config = dict(
    d_model=96,
    d_mlp=384,
    norm_place='pre',
    positions='rope',
    init_std_o=0.0131,
    init_std_down=0.00535,
    optimizer='soap_variant',
    beta2=0.95,
    final_lr_fraction=0.0,
    seq_len=256,
    doc_mask=True,
    steps=2166,
)
Each number is 500 + 25 x the weight over the matrix's rms, rounded and kept within 0 to 999. Layers, rows and columns count from 0. Numbers have three digits each.

# o: layer 2 attention output (transposed), 64x96, rms 0.333, rows 0-21,32-52, columns 0-95
# v: layer 2 attention value, 32x96, rms 0.173, rows 1-21, columns 0-95
o0:518528539485506518521502527541501497516487489542505496507540480526529505548556505532491494493531489502495494522506486472495470498507559492495486455505516493519479508506478486513475504512444504505504491506485521525515514484531506503507523512499461476485516497511501490500507503523520526502
o32:497503535510544481475524480497510516534520464514482520533403507478461530411461471523521525516469527489553516470512512506483517441500473529492534495480415526450506470485476514488507489506481464519460518460494485470500503490491485534481477514488507488517495473510521502503466489532517526530
v1:499467499510454511500549487472434468492492526482500494508532528468520498492479479486486523487510492480459508502553499520448525501494489481490496541504481459481542544480512520534495493533500516517516511462477487472464537507460505523509485531517517468453459483469520508515588502530475485481
o1:518517501531487480458450489484533518495530500502485483508480478481506483503516448499552522532456477489516484520538497549496541517520471500503486496530497493474456491480508504481493468509452508508498532525516497490505517515526490478518508458513474506528480520464475487491528506521457481500
o33:507460492490524489486523481492456494520459522539521499488513528534468508436454524441416489479578539505523502515480542532489477488480529501477484500447514502515512496499514547487537491480594555504507497505516474472476494500477497525507487527485522473448516472517519418493475501516517491509
v2:476525492473497432465480499465450543503458522472474505529523461527484518494502478501497493535474480492493450507433480527487482514528511471474476532504524491519522527482482496464516469565472543516514497488479473547536524495557528500484502515460475525540495496559527494505499506494526517525
o2:474504503512498470507523494504474493488450521476515499504475486488494520508483543518482491469510441522504476514516513461487509537523497487478516520519498512515513460513529500505497485480509515461487521478461527482491491508524517495483506508501511511509534487484520508464504467514521504489
o34:518481476515541554491482478466483453524515462510525484455512482436495460490539463463530552463504519531523533461515464532554567482476501483457503492503501483523519557526448508470521500508515424495485479491519452524495458508484481538538473469528482473536482488520508494496457525528483513479
v3:460474465494452509507501488512519499531525509481516500477523464465507503490512497486475458537511503502523502546507468517479494511507547456488517535509494450486509520509506463526519467489506477513492505533509466499513489470467468473522510493442469503518505505489479487480469490507489509504
o3:532516478466515531526514497518498528469519523530510508506509533512499492523526473487534513483542522508479507502496502516507489492502491510514461492525472493480511475483475557511513486463514519528510491509548504495490551536447489525504492492530595497530466496516488513479524497493526500509
o35:535499514508485493502465510445500469467533522482494479509508524485536481470498506530510484514498483510538526473510512528524531519520531499487553520517507547462507515501487503469525528526524453494547493541508508457471468491522526515492510517521488453486558460500467515439509491513508498509
v4:450539530492482492508497493470525489548493481533517536479482491493491511529501524581498505526497504502489496506502489481486476442487483455524463495471508522512522489533472517492462533520478507524485478545511501465478517495473489508477548533504499472486478488494502515486491506553499514460
o4:515519511499498466502510520497489481533482497525503491482476465547527523494513497503505501513508467514508509507518507494511503486497476506476503494497524498518497503503500485511491493500478489510502519547486456476464516508524491492501522481478517498511491503497528442507504506536470508473
o36:560450493536519526504434464518493539464491482504487520499527474480491502498489522486490467439463522453472541493506459444555494569544532443539484504518507522514505511478505473512508466501528504502535474485500530491495487530497557504461482477463489489504515514543462533541503466464470520491
v5:493518499527504528537501490479492499487531535498514509504521497525515523539521541487483486499529514526473530490486476501518493482514503488512495500480493484488476501519479502550460453477536485518470503531500494522495477500481523442483519489547543416486528502500500481482488484502505533486
o5:516487464496516497489480487534523453514497469508498495540521509516484447477469452507535495541510524522478500473501503497509513488533446493546494506464467514531485507501508466492505507536487502555542514523503455469488559520510487480550497435486496496479508525479511480514479513539482498508
o37:516486521526510438512498530471467511460516504530545495499470567495525507495525476495529524465518492519486506537485531457478486513470522476448507499510494471511510490473521482467480495525495465507494525512496483508512515501480498478484474557533492507519491462474507526490468482463523483513
v6:486481509526491503507548491530500519522522506523478525538484496514492460494490478544497527535526488490514523518496471500458456517513461515490530493501479468494492493496484518501509503470501505484435442500575467524514508477509524508495479532520497536524466500518498469526492488511521492507
o6:457500496463502491507524490490520519499471524511475505466514486511470447499528512481469491476495490506517495503538522494484517471497522516499482485502480513503530503534522499508508481507494498497506505491505519509536480497512510470506496511475489501480488449521486530532523488512512529550
o38:496483467478435486475472494478487484489522486486480491536488480488473523516454513516547511520554509489487514471545514434526464502542520512506437519515517533566517511540504485507512564520513510496515478512519454475466493532503514496492531512521508518516513459481475465518493472539546492465
v7:502530516470528499534490546513475465528495507489515514450462475503452495512518469475507473538544525501490525476524528504498516460508492511504493527488510528539484512459513515487520492502487520464478451501516460484470475523526435502501544521502550505484548504528457532489502503501454491511
o7:544495502476482534494523488496504486449475509563469452504520505505490512529519505508482455454508518490485492510485475471483493470492523466492504442490464484509491499470476481472517496475497482460468465482511497484469511494468474492520492504506546502495520490493500465483550485488473502534
o39:540518504485510467529474508517494512499497522496514546478513484476487479459536492488527544475494488464501505496515426533519434557457490507456433466473494496498499493521500481533436515478543494524470537498491523485524506503504479442505508453488460506487471535480523521515477482521494489532
v8:472549464521504508527473516504490523482518508463485509505547480468517527482487479487498517486481506470505455516471502467515507480522473482497479476473500497514495469476534525490493505465504464503485498541499494480523462511546510497522510504537535548503467465449537539480551526458522506491
o8:521534472488495530505484527524498501490514483507515499502504488546489516502491468488484499494489513530484493503487466484460485508523509462496502539496537494512513492514476445498514528505515515526512467498516511523501506491490477505507484509526528526521484507519518470485490485508511507498
o40:457471456522545482520520489439516475509529491485494501495472469498490510529527519492488493503515471465538517494493486543512510532451518507525497480481471483506508469506554524447512456487490539461493524513460442513531479576468536512515503494474529462482528502493533504576485545508434511414
v9:494509511468507451508490472522493490518517515512483465518475553497477475521517503538489478459569512495467535502461512460525477479475490511518497511519507505485493512464515515520500519516493503481497493533497495482537489476489468511493515509529507547498477498516506475485500508484536505494
o9:476481500465514516477506451518499537481515473500455491471511493506531499513497462487522501489519527493505474509542497483484492470469524524517511494498493498489482498496488510473493503538505542519489491484492494535503481494515527506530485514461480506526492503512478513492484510486463518482
o41:501500512515474488519506532513523491514481525530497479504495457475512519514523488498529527500528502487522495502444435503491509541521483441523454504543524540496495534492515531501470512483483493489482458519572517541476527536510504513528525488506524531500514438517540527531495498486501481515
v10:497493490472510456518495500450499525502532527490496496478560486493519485486532520506554503499510468495501529503531526470455475542504498550525470467522498480473528516492503524461502487526537522509512491464489514505493514494519484489501518514476524553458496480520440522514446485487479518519
o10:520542479484508528528510484495504528533535502510500481515506542484516501538475487479536487491475483462511512518494475549494493521495469495475526528536484504483486506487516477480503533478517466468471488519488502498461516514459476491492495494548489458497500504498498490500541501524495505481
o42:470477443483505479523504540481542519475468499487483469492510483461466504481528505509505487547515520533468501481482513478506493489483537496457485498463513463485514535547459508510502505485476514504522395476514469491518505458519524452476563449528487531547517490519508451497484482476530506484
v11:495473512464533424501501465480484490475493489488455559519519511506513518503522554521523550482489500460521500562518499512521503483505500523527505513490501500518506532511504476470489503514473514541471492491468491511516500516496487574487490466503478492507450506503496492513450473497476513527
o11:539520523528507494560524498488508521502481477514502515498475466493529540519489476503484503529462479494531508479460508504531489485495537497529421468488506491528520505519492502472522501476502522474493482510548526510510478504513556502493489518505487503481496456518539479518520523483552496492
o43:520478497478510511489499530567486444475475507518537455473498475540460493526531501522469512462492508506479528487532500527486519473534528496456518541482505548480473509496496528481496500475485505506481455491515514466483467488469521471539503477575508527542531465521533485510492501498489519481
v12:479519519504487503507448495479460472471511524505498480513522512513502507547452472488492520537549496516438506482516483491493498479500471524484517539523560509488537529489484498491515487529478488506494550448526521497474445471492494497520468539465491451488527480501496531515526466525500522568
o12:501485506498530487498478494485546488491469519460474501474473452493485522515476485488525478500480507493504492485509508498484505487481483489523482502511524507483497488500527481541491502516443506496501501480517485478493466470510499522483508464469477549528485468508493474506511508486493515460
o44:490456509476490502495510533503471496487460485484523562519537514489491428440542535501502511429565466537512528497471496543516521488537488484518485462480489456476523508528464538495537531492501518482529495515473450518441567453556476471515511499445515490487513536449477478518460512541512493518
v13:494565533453492494480559489454553528504466483475485484496527484495515483499487480506536519521499531546523514491492533530499485487458528538519503466472518518516515520533497484505539483492501531506527485487498501485494486504466466507512509462458526495511489549475545439488509526516500477497
o13:535513499490466466510495502484520522510477531487478466485510480475502520528494535489543494478517457492473492528484500500533461519471501512516507557552480464503527500517558506485545531486520497484502497439487491470469494489497506473490524501520509477546457506515481463496508508494502536508
o45:516495521505540499448509499502483496530475503525478509483485499542531489542505479528447470490493507534453513499509514476501490493520493490473471511535482526464438528552486524460463467503480514483487483482514523533489535552514494481524436514474464472481518478501508545517537470523532503548
v14:461513474505497561474526510537502469526493512497511492484478459499484488499501515529519464437484510499563484481553460490495508473506522509533523467486497497486452535458494537474516518500493490514521487524493499504490526500463461531515451524487523520484510487486485528543495508501469538517
o14:520529542526486452534526498493486495533467515542485514457478414467504504519483530538473457491524469547479450481460492480544457493529525503509454495502482477489496508519497519528496510476480473495507511456464529487500518506514519506477488496501498458535454427498498464524497504506523580486
o46:504488505443502503512482508483522492478526540480451531484489531512519580500501515463524506569499477504520465502505485495495488490449484505532517495464524486502492492524515486492476521509505500547504505555502525503490482505496471520443532475450518559484484515504486477471518513487473487495
v15:509539479517474540534499528486471501507498490486460517566498478459504508488543471551514468471538490458496524474522476501465493472515468481440489521494494507523503491481494504527484480456492509503503499499505543514489505502460527494489555508500459489521514500524566493508505547449491502531
o15:520493524535481495533484504495468487526504530508497499482503515492491515478528482519516463522523536498486500549493515467486469502481514526488469473488497482483483492497459502519519524505516507469515465515516503475485512489481515483540492496505498478478508495474503493476496496491503519554
o47:446500546507493501469511542487500500516482485490522499494521518493500483528433502473544496499472485561486473498465495519501505535488530492473514491507493476561494549483541511477540508488576511533506489452454487558475456506530424539468494508511516520469470480513451520521481512511537543464
v16:514460509539510523529496525517515479486507491499473519465516517514494493459515463495486467494507500507502505529515502479536482476444507522520520515502525463531531505497463519445508497531551532477483543487506498497480508499466519516514537521449449451502523514521513492481523485464520482456
o16:490519504506519495488537492510481488498490472491533508528490509518502480529511508496510544478441507488484506475483482518494465544461507525534532528524499502479527547466490469460485499467494495490490510480496486551511483495490490497494498517503495484483519506509487511474504548482562528494
o48:534428546517514513520510559496493519507511481490490500494505526516504501468466446496467468528528460500564480559501497491515496491555506465525473467507501513532469449504519508544537511533526530534534483501491521505455458483511498520541508493520471554507472519501465505468466447514475498499
v17:471485491462485497494497501476492514473518489526469502469469469473493511483481512495436490501492513477472502524477501502549542470530549509510518468484435522504517539500538475466507552472524471507488494545486475494482453540509507443493501489498505523494457524566504487519530489508487511496
o17:534508510500471502507516488504450532488545514472481482527502531511464498535479467526550507514495483478491487491537486489521442497485491502508468511490496479492517508477478545481470489507485465546505519492518558477502497485498511503515491511522488513486461476518492497522527467514527520508
o49:482572502488495555527471504532515514498493442484528552506517516493531494532538513497487463486531524473508476503519500486487511534517498495526516501506486500547493459508500387471487440482512487519500483480536475503499535539470467478575477512544516485494497519473537480473489515476475502473
v18:500515503502510486509503504539523511500516521514513489529515495499450501506475471515513484524498509522499509500522487474446488547474465507503510525502487510525497456514483478519453494525487501531486513512516507512481498482475504476486523493516517516492480514494517498472443493500474492462
o18:480492496486484514492520466494544515496493559475478476519468474495525511511517503486503499521508519503470524475531521527481532494529532477501500524488462527454523528481514524538515505506469518472499470515494499513498495509468500477490538470499500503471518485491498487491528507532526473503
o50:522521527526437465510495499469512495505497456521499506491474503495486472517477508484478497521458505500485525531479506496539480545502492497519513515513474482486510502528525474501492477464528485491512512483466506511507497472508508522477474491507524500531501473512518531503486512437510495538
v19:507519527488559501532498492501467484486488478482481493510531500503493479499506431524522515543475488536503499513488447533520484467513502506475482496517480446514487491520507510481475499494477487509503531530485445488462513474521529467508509441502476465451530513479474511486565473480523474533
o19:459532510464493537513520494488485492478488490546501537498579476529521535482527510516427481517546499474504509482509486479515496467498562506468507501468468511494517508515498491510521477455504498506550492531503507506544494538527521485503524545488538522484512455485527502455504477490451504489
o51:510482455485568506492488511493467546509497498461515531432461516494503445476501548480473475489526461514501518521513541486455509513512533505497492430532503454510447473496485456492494488528503505523454516483511486516503508461515497506521505517482510470535510452512513524519498497536496522488
v20:507522490510524508511471509459525523508483540527506490500533535518536497513498472529512506492506470527475464497501479439434483517525504521503459501512513511488449504473497547497500455483520475503550527491526476509522541495486473523544485459492449489472481504520542451469473538491510524512
o20:510515503491482522503511473496499497477539495511504526483496515523498533499516521490525490504488513474519473481506506511493517492539506488544504521479511505484537510478501505501500507501510500500505509550540511495507509512532515517531517512448527498537457515485491468530497503492475519499
o52:499433533495516489481540503486514536533504527547480456536463433507499496515506490528498522471522533535508549503467491507545509450491495573491528485504506507533492505541506501521504482496487478492458505513490430485472508488515477531442473464505501546509503478522464537464563538512492524468
v21:523521550444491459472489520506527542546489508507498488496535551428515517515510517514462468519485481456535533526521487517500454469477509453488524481447537481492497568553450540520464463458543492499523515489473512509491554513512493550547504526531457483481498537508493509475520494454526497524
o21:510480523488528555519515516491509470486508529473522520506509515520487526518544497497514496514493511532476475532489455472491485515484485512479487497476499498506524466494504484537493536486487465475508491534511486497479508499477499543469447492516536532530489496496506486510513520497509502474